config.yaml
hidden_size: 128
num_attention_heads: 3
num_key_value_heads: 3
norm_place: "pre"
norm_eps: 1e-05
bias: "all"
init_std_qkv: 0.0567
weight_decay: 0.06
max_grad_norm: 1.0
schedule: "wsd"
max_steps: 2983
dataset: "wikipedia_en"
Each number is 128 + 32 x the weight over its row's rms, rounded and kept within 0 to 255. Layers, rows and columns count from 0. The size above them is the row's rms in percent of the matrix's.

# layer 10 MLP up, 512x128, rms 0.317, rows 227-253, columns 0-127
size [ 96 103  87 100 105  90  99 105  87  95 101 101  99 106 100  90 105 106 108 102  98  94  95 118 109 104 100]
[[114 132 145 103  83 152 113 130 154 131  93 177  97 133 107 112 108 158 161  67 152 132 139 142 141 110 118  96 108  79 116 140 155 122 124 189 129 111  75 150 133  64  85 143 112 116 171  94 189 131 174 182 155 140 116 140 143 168 202 174 145 110 116 115 177 105 146 105  85 163  82 121 182 142 115 127 148 195 180 150 160 125 117 106 104 113 137 187 105 141 133 124 122  79  53 163 144 190  95 118 144 139  66 151  88 153 109 111 105 202  96 180 106 126  99 120 133 109 144 116 146  90  83 114 105 164 143  62]
 [117 178 131  98 145  91  53 141  70 116 158 143 118 129 106 156 137  90 144 108 175 144 119 109 198 126 125 133 151 121 130 203 109  71 135 125 124 159  69  95 172 117 154 127 186  80 146 100 129 132 153 152 153 147 120 121 164  81 145 134 141 137  95 141  80 114 120 109 162 155 176 183 150 159  84 160 172 105 194 154  98 182 145 123 153 117  90 119 142 123 105 140 129 128 164 125  97 159 151 102 165 149 185 135 125 143 192 157 170 156 144  75 137  97 120 129 152 159 141 128 120  49 139 101 161 138 230 133]
 [145 182 104 165 175  41  95 185 139 175 173 115 136  44 182 112 126  77 101 123 113 132 146 148 148 152 134 182 133 127  90 164 148 143 117 106  95 150 120 107 179 103 171 146 128 114  98 115 189 151 120 179 159 116 102 122 157  99 112 150 106 110 145  82 104 106 179 116 188 104 132 187 120 162  55 118 165 114 114 141  83 137 125  98 155 219 136 145 117 107 129 104 133 117 116 134 102 133 125 115 132 135 167 162 112 101 111  96  88 140 114 195 128 152 125 155 161  94 147  91 188 106 108 170 161  89 156 148]
 [ 70 119 154  50 131 113 158 182 145 113 162 125 128  98 111  70  96 102 113  99 103 146 111 128 169  64 105 103 121  78 116 108 193 161 109 108  71 157 136 149 120 157 102 118 214 161 135 123 175 111 137 101 116 119 122 141 155 132 162 150 114 129 186 116 120 133 123 145  84  98  77 145  56 106 144 145 176 105 148  81 117 119 136 116 133  58 125  98 116 157 132  92 132 134 132 195  95 135 136 135 115 132  51 141 124  91  79 165 121 167 158  53 147 123 124 102  56 164  73 119 115 166 133 164 107 130 145 127]
 [113 139  86 160 166 141 144 140 135 118 194 132  59 126  89 115 165 131  97 165  92 125 104 168 125 171 193 147 131 110 103 170 118 108 103 146 151 142 164  59 169 146 120 111  98 159 135 127 141 103 113 119 130 173 148  90 116 112 115 103  78 138 186  92 110 123  64 142  72 134 120  94 128 179 169 138 112 120 114 137 118 112 130 121 154 118 223 156 105 169 200 128  63 127 150 126 140 159 116 137 168 143 154 111 131 122 124 179 150 129 148 152  98 119 128  59  91 120  96 142 121 146 111  81 118 222 209 107]
 [ 93 153 124 126 191 135 119 167 118  94  95 116 102 124  88 113  72 123 119  88  72  91 108 161 106 162 173 109 157 119 150 115 129 112  82 151 123 101  65 146 126  92 126 124 153 117 158 133 138 147 118 139 141 129  81 193 115 155 131 125 147 208 136 139 137  73  99 162 133 138  54  89 149 102 126  59 124 122 109 100 128 202 133 119 137 151 109 168 202 160 110 113  96 123 131  81 113 123 124 149  82 128 209 205 135 159 149  96 198 141  87 113  88  76 106  83 113 147 114 120 119 110 190 143 123 143 158 140]
 [183 147 177  78 133 150 121  80 145 125 118  92 115 133 187 108 155 147 139 115 119 117  91 168 134 109 137  79 143 137 135  69 165  74 126 154 167 128 184 130 111 191  70 122 145 166 144  94 189 129 102 129  83 167 104 158 146 171  76  91 133 194 140 166 136  80 119 146 164 115 114  98 109 156 171 149 123  91  91  93 118 129 135  81 155 105 140 146  98 142 158  87  89 113 118 109 146 106 131 188 136  94 160 138  90 138 187  82  81 136 119  99 167  93 155 132 217 154 150 118 116 183 142 122 163 139 139  68]
 [168  95 127 101 153 167 114 146 160 157 110 106 120 117  87 121 139  96 130  92  98 141 120 144 151 102 137 141 118 161 166 142 133 132  57 104 110 145 137 131 137 141 125 164 236 108 114 150 101 106 108 140 112 152 127 118  75 158 139 140 195 108  92  84 156 125 105 194 128 118  98 133 101  59 142 128  88 109 112  96 149 101 146 133 157 120  82 128 172 169  80 130 165 155 134 188 107 159  74 130 171  99  96 119 198 146 147 189  91  86 144  57 111 176 146 204 140 107 159 104  81 164 131 126 100 105 187 115]
 [148  81 137 170 160  87 116 150  73 146 119 165 178 148 100 171 123 117  92  99 177 101 164  84  74 139 106 180 127 121 157  46 116 135 129 145 125 172 153 118  72 104 134 102 167 106  99 103 172 161 133 181  98 157 112 103 125 137 129 145 159 120 111 110 115 104  90 157 132 130 165 140 117 110 129 157 162 141 145 138 114  96 174 111  83 184  71 157 145 233 104 114 108 156 131 199  89 168 134 110  65 127 165 153  99 123 113 135 158 113 126 143 175 100 138  91 167 128 126 197 138  78 169 118  97 129  83 147]
 [156 139  38 142 156 167 154 134 140 160 126  96  77 105 133  92 130 125  68 114 106 153 110 126 166 127 161 147 156 198 152 105 113 117 146 148 105 104 117 202 105 140 140 111 136 111  85 201 135 144  92 134 138 161  62  95 128 122 132 123  86 121 122 142 125  86 113 234 129 141 134  65 162 140 161 148 128 124 199  99  98 127 110 112 163 126 149 118 161 220 141 119 203 165 121 101 147 141 135 115 147 111 127 136 146 128 153 187 144 142  87 140 183 110 164 121  93 124 144 143 156 149 177 113  79 115  76 137]
 [138 115 137 137 109 149 128 144 107  99 146 151 212 150 145 127 156 157 113 130 118  93  89 200 189 147  78 125 105 172  84 154 109 145 124 114  89 122  84 128  56 166 189 105 115 157 145  99 128  92 151 178 121 155 135 139 144 113 181  95 107 151 113  71  80 109 147 114 132 183 128 116 149 122 154 119 130 171 222 124 133 181 133 138 133 119 163 150 124 134 122 154  74 115  73 220  84 163 171 165 178  82 123 129 113 139 149 143 191 112 114 112 136 112  88 173 152 113 146 112 104 103 172 108 128 171 145 103]
 [159  95 106 132  83  80 142 120 120 112 119  93  98 148 158 115 120 149 112  98  90 133 115 141 156 192 145  99 144 108 126 138 161 106 133 147 104 145 124 171  51  51 137 106 189 162  92 135 113 157 124 144 135 189 116 145 152  80 173 148 124 106  66 181 128 151  79  55 119 138 138  83 132 121 145 128 108 144 186  79 146  78 158 126 157 151  67 137 133 155 191 130 177 116 138 102 121 132  94 136 124 149  44 146  74 167 131 184  84 159 165 153 141 116 186  91 142 123  89 154  97  81 125 129 164 136 107 118]
 [141 163  58 141 159 118 135  89 143 126 159 121 118 183 131 121 118  82 143 128 147 121 109 124 108 155 110 117 114 133 139 121 148 121  95 148 144 101 108 128 156 170 185 143  98 115 137 122 158 106 168 198 108 218 119 155 145 143 124 131 158  77  86 105 108 119 134 152 147 147 107  72 120  94 108  98 110 113  98 101 115 140 143 132  98  69 151  26 163  83  54 102 119 123 172 124 181 127 176  99 148  88 104  91 152 209 147 145 119 185  95 131 147 139 125 197  73 157 145 114  55 121 124 107 175 136 117 100]
 [159  68 128 156 151  64 155 118 103  50 106 140 117  91 106 132 114 101 127 126 177 127 107 117 154 112 107 137 170 110 130 129 116  60 130 110 183 139 162 147 139 119 110 143 109 112  99  96 126 149 129 155 101 172 140 125 137 142 116 131 167 144 113 106 132 184 121  96 168  92 124 184 120 109 117 121 130 152 138 116 171 100  99  94  52 129 120 136 170 133 121 132 129 141 147 119 138  66  50 109 115  86 142  76  97 184 242  94 109 102  95  80 123 166 139 146 136 154  74 139  56  64 105  93 149  84 101 160]
 [137 101 139 152 124 165 122  78 189 158 127 156 101 180 142  80 110  71 115 167  80  77 154 156 159  93 191  78 144 178 110 152 120  60 145 195 143 110  85 150 112 124 143 124 123 115 100 156  82 126 126 155 130  89  83 121 136 124 178 103 136 144 130 119 129 148 185  75 123 156 142 210 148 116 126 184 199 119 102 100 152 135 121 171 179 122 114 147 103 185  93 115 160 158 147 134 101 116 131  83 117  79 131 105 174 119 133 147 188  89 183 110 112 116  88 122  94 165 102 111 109 153 109 143  83 138  97 153]
 [150 113  94 174 157 120  99 131 125  85 160 186 178 147 130 146 200 206 135 111 162 142 100 120 122 146 134  89 119 124 140 143  80 167 140 117 156  97 125 145 129 116 117 139  94 146 173 184 153 177 109 110 171 161  65 139  65 176 112  86 114 142 136  96  83 165  79 183 119 143 145 132  57 126 124 130  84 119 125 121  89 140 132  83 116 112 211  79 100 167 160  86 138 129 175 123  77 162 129 100 121 142  86 199 154 136  89 132 136 131  77 122  58 134 153 107 126 102 101 169 139 156 133 138 132 151  98 101]
 [112 109 154 165  88 126 158 182 176  68 115 161 113 155 143  99 106  89 143 134 152 136 152 154 154  88 129 151 151 145 140 173 115 136 132 151 140  89 156 159  81 156 111 163 110 180 100  72 120 198  67 121 127 102 176 133 187 145 145 142 141  80 178 139 158 121 186  99 120 182 140 150 109 111 132 125 138 182 113 144 104 137  79 129 103 102 120 189  86 126 158  87 112 130 112 127 156  85 170  97  74 141 108 227 131 137 130  90 147 140 127 153 165  80  70 159 154 151 165 138  90 149 122 196 134 168 123 101]
 [118 153 115 133 133 123  92  95 163 147 130 165 129 160 166 168 162  84 143 100  91 174 155 155  85 140  97 114 112 139 158 129  45 154 104 101  99  96  72 117 135  93 171 196 110  88 172 164 138  94 123 200  74 102 117 141  57 148  98 164 167 143 181 119 139 114 113 159 141  88 174 146 111  99 157 152 181 141 107 161 135 113 133 142 178  88  93 162  93 156 101 104 163 131  98 139 129 169 144 110 153 154 112 122 178 159 195 150 108 102  74 161 150 153 190 166  81 120 176 164 129 121 107 161 130 128 153 106]
 [167 108 182 149 140  84 126  82 117  69 135 136 115 107  94 132 142 130 145  84 134 149 158 109 153 110 147 137 183 163 114 180 143 141  68 122 169 192 131 179 142 141 138 155 137 108  99 141 142 123 104 177 142 132 141 142 146 177 164 165 141 125 127 101  96 108 107 125 153 162  96 126 135 121 139 107  93 118 191  54  64  90 112 117 151 104 138  77 163 103 126 186  84 133 142 108 175 101 105 166  94 142 134 104 137 167  85 114 118 143  82 111 101 140 135 175 110 125  91 136  64 192  47 124 163  92  96 217]
 [120 146 101 141 128 198  84 130 130 106 133 113 105 174  93 126 134 107 148  93  86 108 105 100 106 149 156 153 121 171  73 153 178 151 131 141  54 193 135 199 119 185  75 129 159 139 129 143 124 111  90 116 176 154 134 119  97 129 128 162 178 141 177 138 178 170 144 148 169 153  63 116 128 185  99 138 134 119 137 124  87 134 109 134 127 133 137 121  61 134  66  84 129 134 167 115 128 120  96 133 149 111  81 182 143 142 109 161 129  87 119 153  83 144  54 149  86 122 217 147 157 134  97 118  70 107 104 167]
 [163 150 128 136  73  83 101 139 146 115 131 110 102 133 113  71 156 137 127 151 128  89  90 126 122 128 102 124 135  92  83 106  98 152 133  51  61 111 131 124 135  99 121  56 152 151  82 174 138 120 176 130 197 104 165  56 110 153 132 122  67 118 112  82 118 138 163 118 138 125 141 142  97  81 168 119  69 153 150 115 159 119 111 152 126 108 155 149  87 158 120 125 169 124 145 131  98 111 105 184 124 162 161 175 221 147 130 166 173 194 126  99  83 120 118 143 139 101 152 130  60  88  72 101 151 149 150 175]
 [103  85 111 157 179 142 145 141 101 107 146  75  78 107  98 102 106 118 149 149 117 122 156 123  69 130 108  77  87  70 146 147  98 114 169 131  98 102 162 111 104  68 153 162 140  97 200 120 140  66 119 183  75 148  62 120 149 161  84 103 123 112 132  92 134 183  95 124  87 158 139 127 162 121 158  94 157 129 133 125 169 193 123  86  94 153 102  69 183 137  87 153 114 104 142 198 124 131 111 146 169 100 169  87  82 109 145 147  66 130 165 120 115 134 121 153  72 131 101 161  74 157 124 141 142 139 137 160]
 [109 105  98 149 181 114 187 134 150 124  90 159 116 174 122  56 153 130 176 160 142 156 163 166 121 127 153 134 128 117 157 175 133 128 168 105 152 134 108  53 104 125  80 115 105  92 153  69 129 156 157 109 103 121  89  69  81  83 123 144 135 166 173 102 172 168  70 165 113 149  89  81 106 102 151  70 162 134 124 104 150 101 129 134 173 122 121  97 156 146  99  46 168 115 100 166 129 161 126 143 186 127 132  94 142 153 164 126  96 101 104 190 114 136 142 160 103 163 124  82  49  95 144 137  96 131 139  90]
 [124 129 133 102 140  87 118 115 118 107 181 148 109  87 104 123 121 104  87 166 140 139  96 141 126 158 150 129  88 105  73 136 167 113  97 118 118  85 114  70 165  90  97 133 173 167 106 102 123 114 118 145 101 153 117 170 124  83 114  86 111 145 137  84 141 164 158  73  77 174 119 128 184 102 129 136 110 143 192 111 120 141 109 114 130  88  82 123  89 173 112 147 162 114  85 119 236 136  80  33 115  97 105 107 154 159 130  94 118 188 153 123 104  89 124 135 146 115 109  78  86  88 123  90 135 111  92 213]
 [115 146 102  69 115 122 154 182 127 108 131 113  86 130 177 134 110 118 124 190 153 153 166 119 139  85 123 107 162 203  90 172  62 153 110 115 154 143 149 100  98 108 160 141 115 115 123 121 140 144 143 193 154  82 126 156  91 195 164 162  95  75 135 169 106 107 121 169 109 138 162 194 170 142  87  89 126 185  88 107 154 177 140 175  64 105 105 116  99 123 152 112 104 145 155 169 187 120 126 125 165 140 187 174 116 107  82 107 123 121  94 156 131 153  90 195 118 136 162 152 161 153 116 118 164 180 125 148]
 [ 68 152 124  81 120 140 118 143 138 122 125 115 140 156 137 116 126 114 174 119 120 136 149 120 104 150  97 138 109  97 134  99 101  78 120 100 154 153 157  75  76 105 167  96  32 135 205  61  67  97 145 109 128 175 137 129  93 136 124 149 111 139 167  89  79 143 125 193 154 122  96 170  84 200 100 172 110 108 140  94 129 114 173 176 160 153  83  47  90 112 138 179 111 137 175 144 117 162 173 143 120 171 178 118 124 160 152 125 180  99 136 141  96 142 105 160  69 129 112 103 132 127 109 120 119 163  87 117]
 [ 97 131  85 138 184 149 167 111  83 102 111 147 157  54 105 148 162 148 144 161 135 133 156 166 171 113 130 131 116 142 165 142 103 102 159 115 141  89 149 111  70  92 123 117 146  83 186 100 106 122 200 130 161 121 199 147 141 156 153 137 135 138 135 112 107 141 131 117 131 133 113 135 146 113 113  59 119 133 102 175 114  97  91 141  62 108 150 116 128 131 140  85 141 123  97 132  45  90 137 131 134 133 127 212 111 145 152 181 153 161 118 121 112 148  62 188 130 118  70 173 140  99 135 112 156 145 151  13]]
# layer 10 MLP down (transposed), 512x128, rms 0.31, rows 227-253, columns 0-127
size [ 98 102 102  86  95  96  94  90  90  92 103 105  93  96 117  86  94  91 124  93  91  96  96  80 107  93 110]
[[153 131 163 102  86 120 134 149 140 128 133 115  81 170 100 133 138 152 182  68 128 152 139 219 198 143 152 130  96 111 104  93 146 167 120 160 138 132 149 137 103 118 110 158  77 114 131 156 100 142 116 136 125 109 144 195 129 131  94 130  85 108 114 188 127 157 113 158 121  55 103 128 130 110 128 144  99 188 118 145 150 125  68 108 132 146 144 165 110 174 175 129 199 101 105 165 163 150 150 176 154 149  82 141 116  85 172 138  76 108  33 126  72 129  94 124 165 123 119 176 172  63 144 133 157 110 100 102]
 [158 139 135 178 177 141 120 150 142 150 119 211 145 132  96 112  92 176  98  89 144 154 148 129 140 143 135 116 139 140 132 148 159 131 125  92 168 145 117 190 172 224 150 172 146 176 157  84 117 133 121 149 153 166 155 206 134 170 150 108  89 131  77 195  82 173 105 165 144 147 129  69  97  86 123 130 140 157 130 109 118 149  83 184 126 126 168 132  83 140  92 132 142 107 100 134 142 138 138 174 112  97 145  50 146 177 137 130 127 198 158 124 149 119 109 103  72 110 126 100 115 107 138 165 130 137  63 169]
 [152 100  63 117 168 166 108 146 133 126 125 138  88 130 117 151  49 122 219 181  84 136 120 178  79 115 119 106 125 164 165 144 160 129 148  90 165 157 146  89 136 159 130 114 115 128 123 147  80 114 132 129 164 114 162 114  84 107 121 118 162 102 127 173 111 106 115 151  58  93 169 125  92 120 128 146 124 160 151 136 168 104 161 148  70  59 131 164 143 138 110 177 176 182 141  73 138  82 141 141 127 117  81 110 122 155 171 188 120 138  97  80 186 101 112  99 144 152 105 138 181 170 184 154 107 130  79  94]
 [210 163 122 157 118 145 124  81 135 130 100 126 112 144 144 112 126 165  96  88 169  50  92 110  67 160 103 175 144 174 155 178  94 121 194  94 109  98 108  70 147 113 106 109  63 125 142  95 142  84  91 122 136 128 104 131 130  71 115 139 150 161 114 150 128  89 132  84 173 168 138 107 103  92  93 147 115 102 100 141  79 153 154 124  98 140  70 129 139 126  86  80 134  84 149  85  91  89 111 123 173 120  94 156 125 147 118  80 112  71 111 154 173  87 163 111 122 107 104 148 152  66 143  98 145 117 202  99]
 [147 125 109 140 152 150  80 138 121 157 181 131 106 119 172 101 160  90 122 173 129 132 124 147 146 168 189  89 110  67 113 120  86  80 121 149 111  91  63 169 182  68 187 171  40 145 115 187 119 130  82 100 133 156 164 149 138 124 102 153 150 164  90  89 138 123 114 150 142  83 126 198 138  94 118 160 184 117 102 110  88 169 140 134 131 172  95 140 146 122 170 124 105 144 102 130 105 170 138 132 119 111 126 156  99 127 189 131 141 102  81 183 152 105 189 151 139 106 168 105 131 147 120  74 118 191 119  88]
 [195  84 146 134 144 117 172 169 122 125 122 171 141 112 133 120 136 114 121  89  75 202 112 123  90 136 134 117 118 152 133 146  97 172 104 152 160  75 182 133 112 102 146 136 112 148 122 163 128 158 109 140 127 135 160 116  97 178 111  35 100 125  95 159 181 153 122  96  98  85 189 107  49 205 107 117 118 129 128 175 105 126 140 112  74 122  41 110 126 151 145 101  71 168  64 118 165 130 148 128 140 105 141 108 140 131 138 105 145 128 100 148 125  85 177 175 129  82 171 153 109 156 103 118 116 120 173  68]
 [132 130  88 171  93  89 147  98 178 149 131 128 167 116 131 145 127 132  69 200 117 184 162 106 110 125 111 185 132  76  83 134 135  86 159  93  61 133  88 103 146 109 177 144  86 105  90 143  99 134 155 155 150 130  95  86 105 116 146 102 120 138  76 140 133 162 150 109 135 160 176 123 177  94  98 156 101 190 100 128 104 177  75 120 129 119 147 216 117 217  69 125 109 173 135 117 109 174  98 113 152 151 114 115 161 162 179 170 174 124 148 119 126 130 156 173 104 146 110 182 136 148 105 154 106 149 137 115]
 [ 95 127 112 103 136 106 131  95  87 128 112 170  89 137 135 163  51 163  72 177 132 129 185 120  86 140 122  81 140 113 126 156 128  83 149 134 132  84 170  91 121 180 114  83  69 119 147 115 197 113 120  70 158 107 155 106 115  82 117  79  73 134 103 112 178 124 105  96 134 148 178  80 111 161 151 153  77 146 158 148 102 135  97  82 159 140 149  67 155  86  81 152 131  98 142 111  99  43 136 161  86 116 149 122  92 145 119  86 147 188 126  96 157 147 173 167 135 164  91 151 127 101  98 151 133 157 150 132]
 [141 113 134 145 174  82 108 107 149 125  48 133  98 166 146 190 102 141 136 171 119 130 135 140  84 101 157 152 132 130  89 113 151 144 146 131 125  80 128 168 138 139 101  92 108 135 180 198 155  94 129 172 137 116  76 125 197 126  88 146 117 122 156 111 175 139 118 105 170 132  89 179 131 113 150 133 113 122 168 119 119 150  47  63  91 129  89 133 186 176 114 127  98 135  86 116  76 160 115 139 136 111  79 129 100 111  84 172 157 176 145  85 105  96 173 162 187  48 116 111 120 123 146  67 162 124 151 104]
 [140 108 115  92 145  59 111 107  76  92 136 149 146  78 125  88 106 137 115 137 101 144  55 115 105 132 132  72 121 123 124 171 167 145  99 177  85 132  88 130 136 122 145  97  76  90 143 159 109  53 114  78 152 123 164 180 146 128 104 138 125 108  67 108 149 147 131  78 125 109 101 113 165 144 116 154 113  82  98 170  78 115 116 124 162 236 117 112  70 185 117 124 143 141 139 123  93 197 156 147 138 147 168 116 141 131 201 118 106  69 139 129 183 118 142 140 166 163 117 104 131 140 147 111 193 125 151 101]
 [174 119 114 117  99 120 133 117 143 134 134 133  70 156 177 146 132 183 128 175 121 153  86 183 141 131 107  87  79 108 158  88  73  98 124 164 167 180 121 142 115 120 154 104 147 157 191 170  92  87 128  54 104 131 137  99 110  73 145  85 124 117 159  85 180 135 136 146 165 138 138  83 104 133 172 106  74 117 132 135 108 141  93 177 206 112 131 127 193  84 116 144  73 152 171 139 118 134  97 134 155 172 113 104  95  87 151 148 100  82 181 137 175 114  95 169 136 129 161 140 120 167 118 134  70  69 106 123]
 [108 109 122 121 116 121 111 127  93  94 106 147 176  92  89 128 126 149 151 178 193 102 173 169 156 155  69 147  91 102 154 108 120 150 140 146 123 108 143 130 161 113  73 118 105  58 132 155 120 155 188 151  54  70 114 125 109 167  98  86 136 143 114  57 109  81 111 174 117 149 121 140 191 153 104 126 159 124 139  98 140 119 129 106 138 157 150 121 136 140  87 102 111 144 139 136 133 160 176  66  93  57 137 183 174  87 100 142 103 135 106 186 140 194 127 171 162 182 158 156 104 170 104 120 164 159  92 164]
 [167 171 152 125 173 135 151  90 122 116 106 110 176 124 133 129 172 138 142 135 133 150  89 132  69 146 117 193 174 128 149 132 163 114 136 134 141  84 202 144  72 121  86 108  81 121 160 151 149 101  69 132 101 107  92 146 126  84  92 155 120  81  73 167 105 111 118 138 147 188 127  69 134  94 130 110  99  75  93 106 121 108 142 135  78  79 157  78 152 165 140 166 131 149 116 130 135 124 141 103 154 109 128 137 152 153 168 109 154 133 135 157 120 156  57 117 114 111 102  95 161 122  80 154 244 140  55  90]
 [113 199 169 147 100 125 156 162 157 122  89 137 139 165 105 120 113 137 129 140 109 167 145 123  95 127  75 126 182  97 111  76 156 142 132 110  50 101 105 160 125 182 162 153  86 118 104 147 107 100  72 168 143 157 119 151 157 113  86 169  71 110 121 187 100  93 190 134 115 146 102 106 134  53  87 133 160 156  94 109 153 101 128 141 118 130 100 129 134 165 135  95 113 150 201 121 114 162 142 103  66  87 138 165 141 148 115 127  58 107 118  93 141  85  97 146 147 188  36 134 162 121 128 121  72 143 119 145]
 [144 180 122 111 116 190 109 112  92 113 142 162 189 130 146 145 120 154 159  93 130 165  84 125 142 144 214  96 168 134 118 167  87 137 154 132 203 108 106 121  90 119 155 147  97 122 116 124 204 123 122 165  60  86 130 116 130 117 187 157 138  97 139 106 103  94 153 103 136 161 133 173 165 182 121 173 104 131 163 122 122  81 190 139  87 134  99 136 130 135 141  78 125  78 108 139 136 197  76 157 141 118 158 111  93 170 177 133 177 113 159  85 154  84 179 142 151 173 161 112 109 141  90 142 117 126  99  76]
 [183 146 100 105 148 165 162 113 129  87 170 148 122 122  96 108  91  92 187  90 150 177  89 119 171 158 182  56 161 155 137  72 101 139 155 120 125 197 112 150 152 102 135 139 170 130 136 213 139 126  89 121 173 197 184 135  82 111 168 121 145 127  78 117 124 213 152 187 151 127 119 148 156 108 125 119  78 154 138  95  96 116 116 117 110 107 138 103 152 124 127  66 119  93 130 201 143 105 155 156 134 154 165 148  98 130  67 130 113 139 101  95 122 163 146 155 109  96 142 135 138 113 122 116 149  84 180 103]
 [148 176  77 109  84 172 135  98 186 151 128 109 185 186 165 161 190 149 153  89 154 121 164 111 162  94  67 165 200 171 119 136 151 123 127 150 139 151 119 125  88 128 142 159 150  62  98 163 113 107 137  71 116 153 128 119 160 125  78 120 181 140 112 155 146  96 180 102 118  59  98 149 136 150 152 140 121 100 131 105 115  90 122 111 119 158 153 112 189  96 151 106 128 132 128 153 105 133  66 125 192 130 138  67 134 109 184 182 195 134 131 158 130  75 124  76 116 131 125  98 162 106 139  92 133 106 110  87]
 [127 124 129 128  91 155 181 141 151 209 153 137 118  71 110  81 104 155 125 156  88 172 142 147 131  98  97  96 163 181  50 140 124 130 154  77 136 111  68 118 124 158  96 152 124 158 120 161 143 100 139  67 148 169  78 124 192 202 109 114 104 156 123 199 218 197 155 170  90 142 131 116 133 135 114 126 127 125 120 130 109  97 103 116 127 145 110  97 150 109 155 189 111 141 116 126 125 103 102 162 104 128 129  83 150 197 118 138 139 163 193 118 136  97 135 150 118 145 133 159  99  98 124  82  99 192 136 132]
 [125 111 144 100 186 125 123 105  88  85 107  92  87 128 172 184  79 125  73 161 123 152 137 193 153 145 142 141 150 121  98 117 153 102 105 152  99 196  81 173 169 130 124 129 157 132 107  98 113  59 101 173 155 143 127 117 164 126 129 148 140 113  99 143  90 144 117 127 171 125  96 172 115 137 115 146  69 122 191  83 111 172 116 111 125 212 110  91 106 179  60 160  98 105  61 162  86 100 149 155 118 113 158 185 110 146 155 159 143 111 106 101 105 106 174  95 152 155 112 177 142 152 149 134 161  74 155 161]
 [109 120  90 116  97  88 124 244 146 151 102 134 135 113 121 163 155 190 137 115 109 152 103 192 158 109 164 114 137  83 110 163 107  86 123  92 153 108 114  86 128  86 169 131 150 113 184 128  97 189 186 147 130 125 119 171 113 130 111 141 170 141 117  97  85 146 161  77  87 140 110 156 161 161 131 128 168 131 111  77 168 141 129 124 119 116 123 116 123 120 131 194 148 132 156 143 158 191 123 137  50 131 169 109 147  16 149 110 104 100 111 141 154 114 172 142 144 176 132  75  85 144 135 171 138 132 119 145]
 [183 151 104 141 146 131 126 116 139 201 135 140 113 118 153 138 119 116  79 121 148 135 113 153 146 110 145 116 170 116  93 129 138 103 181 119 167 207  74 137 118 146 121 203 129 147 167 138 151  63 106  85 153 141 133 109 195 143 132 125 153  84 172 170 158  90 127 101  91  94  73 119 134 142  95 135 127  63 162  90  97 124 106 224 140 107  95 113 158 136 160 119 137 103  69 147 137 146 125 122 101 122 146 134 112  66 141 198 161 167 142 131 127 115 130 144 110 105 128 140 139 108 185 113 135  58 215 169]
 [128  83 206  66 132 106 152  69  81 119 115 169 167 112 102 162 111  97 171 117 168  91 161 135 176 123 166  79 184 158 107 119 134  81 171 110 125 181 131 152 164 102  65 145 186 173 119 125 111 141 166 164 119 117 119  70 115  92 166 170 153 130 164 142 147 154  90 156 222 126  96 131 152 131 153 130 164 156 128 162 109 118 167 173  96 102 145 154 114 123 129 140 197 127 146 137 134 107  86  40 150 156  68 123 117 138  92 106 141 131 144 118 136 106  82 130 135  90 124 132 122 175 133 170 134 113 133 142]
 [142 170  90 116 162 100 110 114 126 143  70  71 168  75  85 144 162 144 123 119 224 102 142 121  97  76  97 127 113 139  95 120 124 157 133 138 137 121  75 105 137 161 140 127 133 104 111 112 143 123 115 127 118 117 144 118 133 115  73  73 140 149 172 110 157  94 158 103  79  67 158  74  99  53 115  92 116 111  90 100  96 165 148 149 180 139 147  70 171 113 158 105  83 208 142 154 142 144 205 143  83 142 104 123 106 200 162 141 151 117 144 166 142 106 197 180 129 162 134 106 112 136 122 115 157 119 132 118]
 [126  92 130 123 150 147 127 105 143 149 137 178 195 165 107 106 117 155 115 144  72 144 155 121 194  51 123 138 152 143 106 124  94 144 147 120 103 171 117 141  81 191 125 118  70 117 162 108 136 192 139 153  90 115 110 104 135 110 189  89 113 126 114 172 132  99 102 112 141 102 194 116 151 122 105 104 138  91 107  98 131 127 214 123 142 108 187 141 143 114 119 119 106 113 115 125  97 137 105 178  98  85 148  76 150 106 154 136 153  63 186  47 128 191 114  68 142 166 133 160 183 119 155 146 180 102 134 149]
 [ 66 133 171 101  67 179 118 135  74 112  88 153 129 169 155 106 165 171 219 200  80 134 188 118  89  86  99 131 178 157 141 148 115 135 139 114 163 131 144 117 111  95  94 145 103 156 137 107 144 175 106 101  95 102 106 147 122  96 114 163 136 105  70 180  91  64 118 113 100 140  91 159 180 116 126 122  87 119 109 122 116  93 144 157 154 107  95  98  95 156 144 137 104  83  88  92 137 172 101  86 187 167 138 158 110  94 119 116 117 160  93 153 125 116  94 116 133 123 106 169 154 191 166 137  94  74 116 116]
 [147 164 132 134 155 134 135  97 163 185 172 148  60 161 142 162 174 196  38 192  91 160 120  81  52 163 133 124 147  81 157  71 181 124  66 101  93 129 135 170 156  98 140 105 110 119 117 135 119 129  92 138 106 131 177 136 156 125 144 163 106 100 133 122 172  95 127  78  85  86 136 166  89 139  98 107 154 125  98 101 104 172 111 141 137 147 155 165 115  65 109 126 176 149  98 192 124 110 176 115 105 128  92 180 132  82 132 159 118 120 123 164 156 155 154 151 168 161 140 144 131 104 137  87 147 153 113 136]
 [104  97 210 121 126 126 123 166 119 113 129  93 171 179 123 120 112 112  82 144  79  68  93 137 111 129 206 164 142 178 170 189  67 129 157 116  97  85 106 124 182 123 140 107 141 126 145 207 122 116 163 144  76 145 100 152 111 181 119 117 190 149  62 102 157  97 129 131 157 165  77 164 116 134 125 107 176 171 122 117 141 161 111 100 135  82 140  92 107 116 150 134 133  81 129  90 163 148 145 121 184 167 140 239 124 150 161 129  94 109 109 124 113 125  89 136 135 121 174 130 113 149 118 105 145 136 105 123]]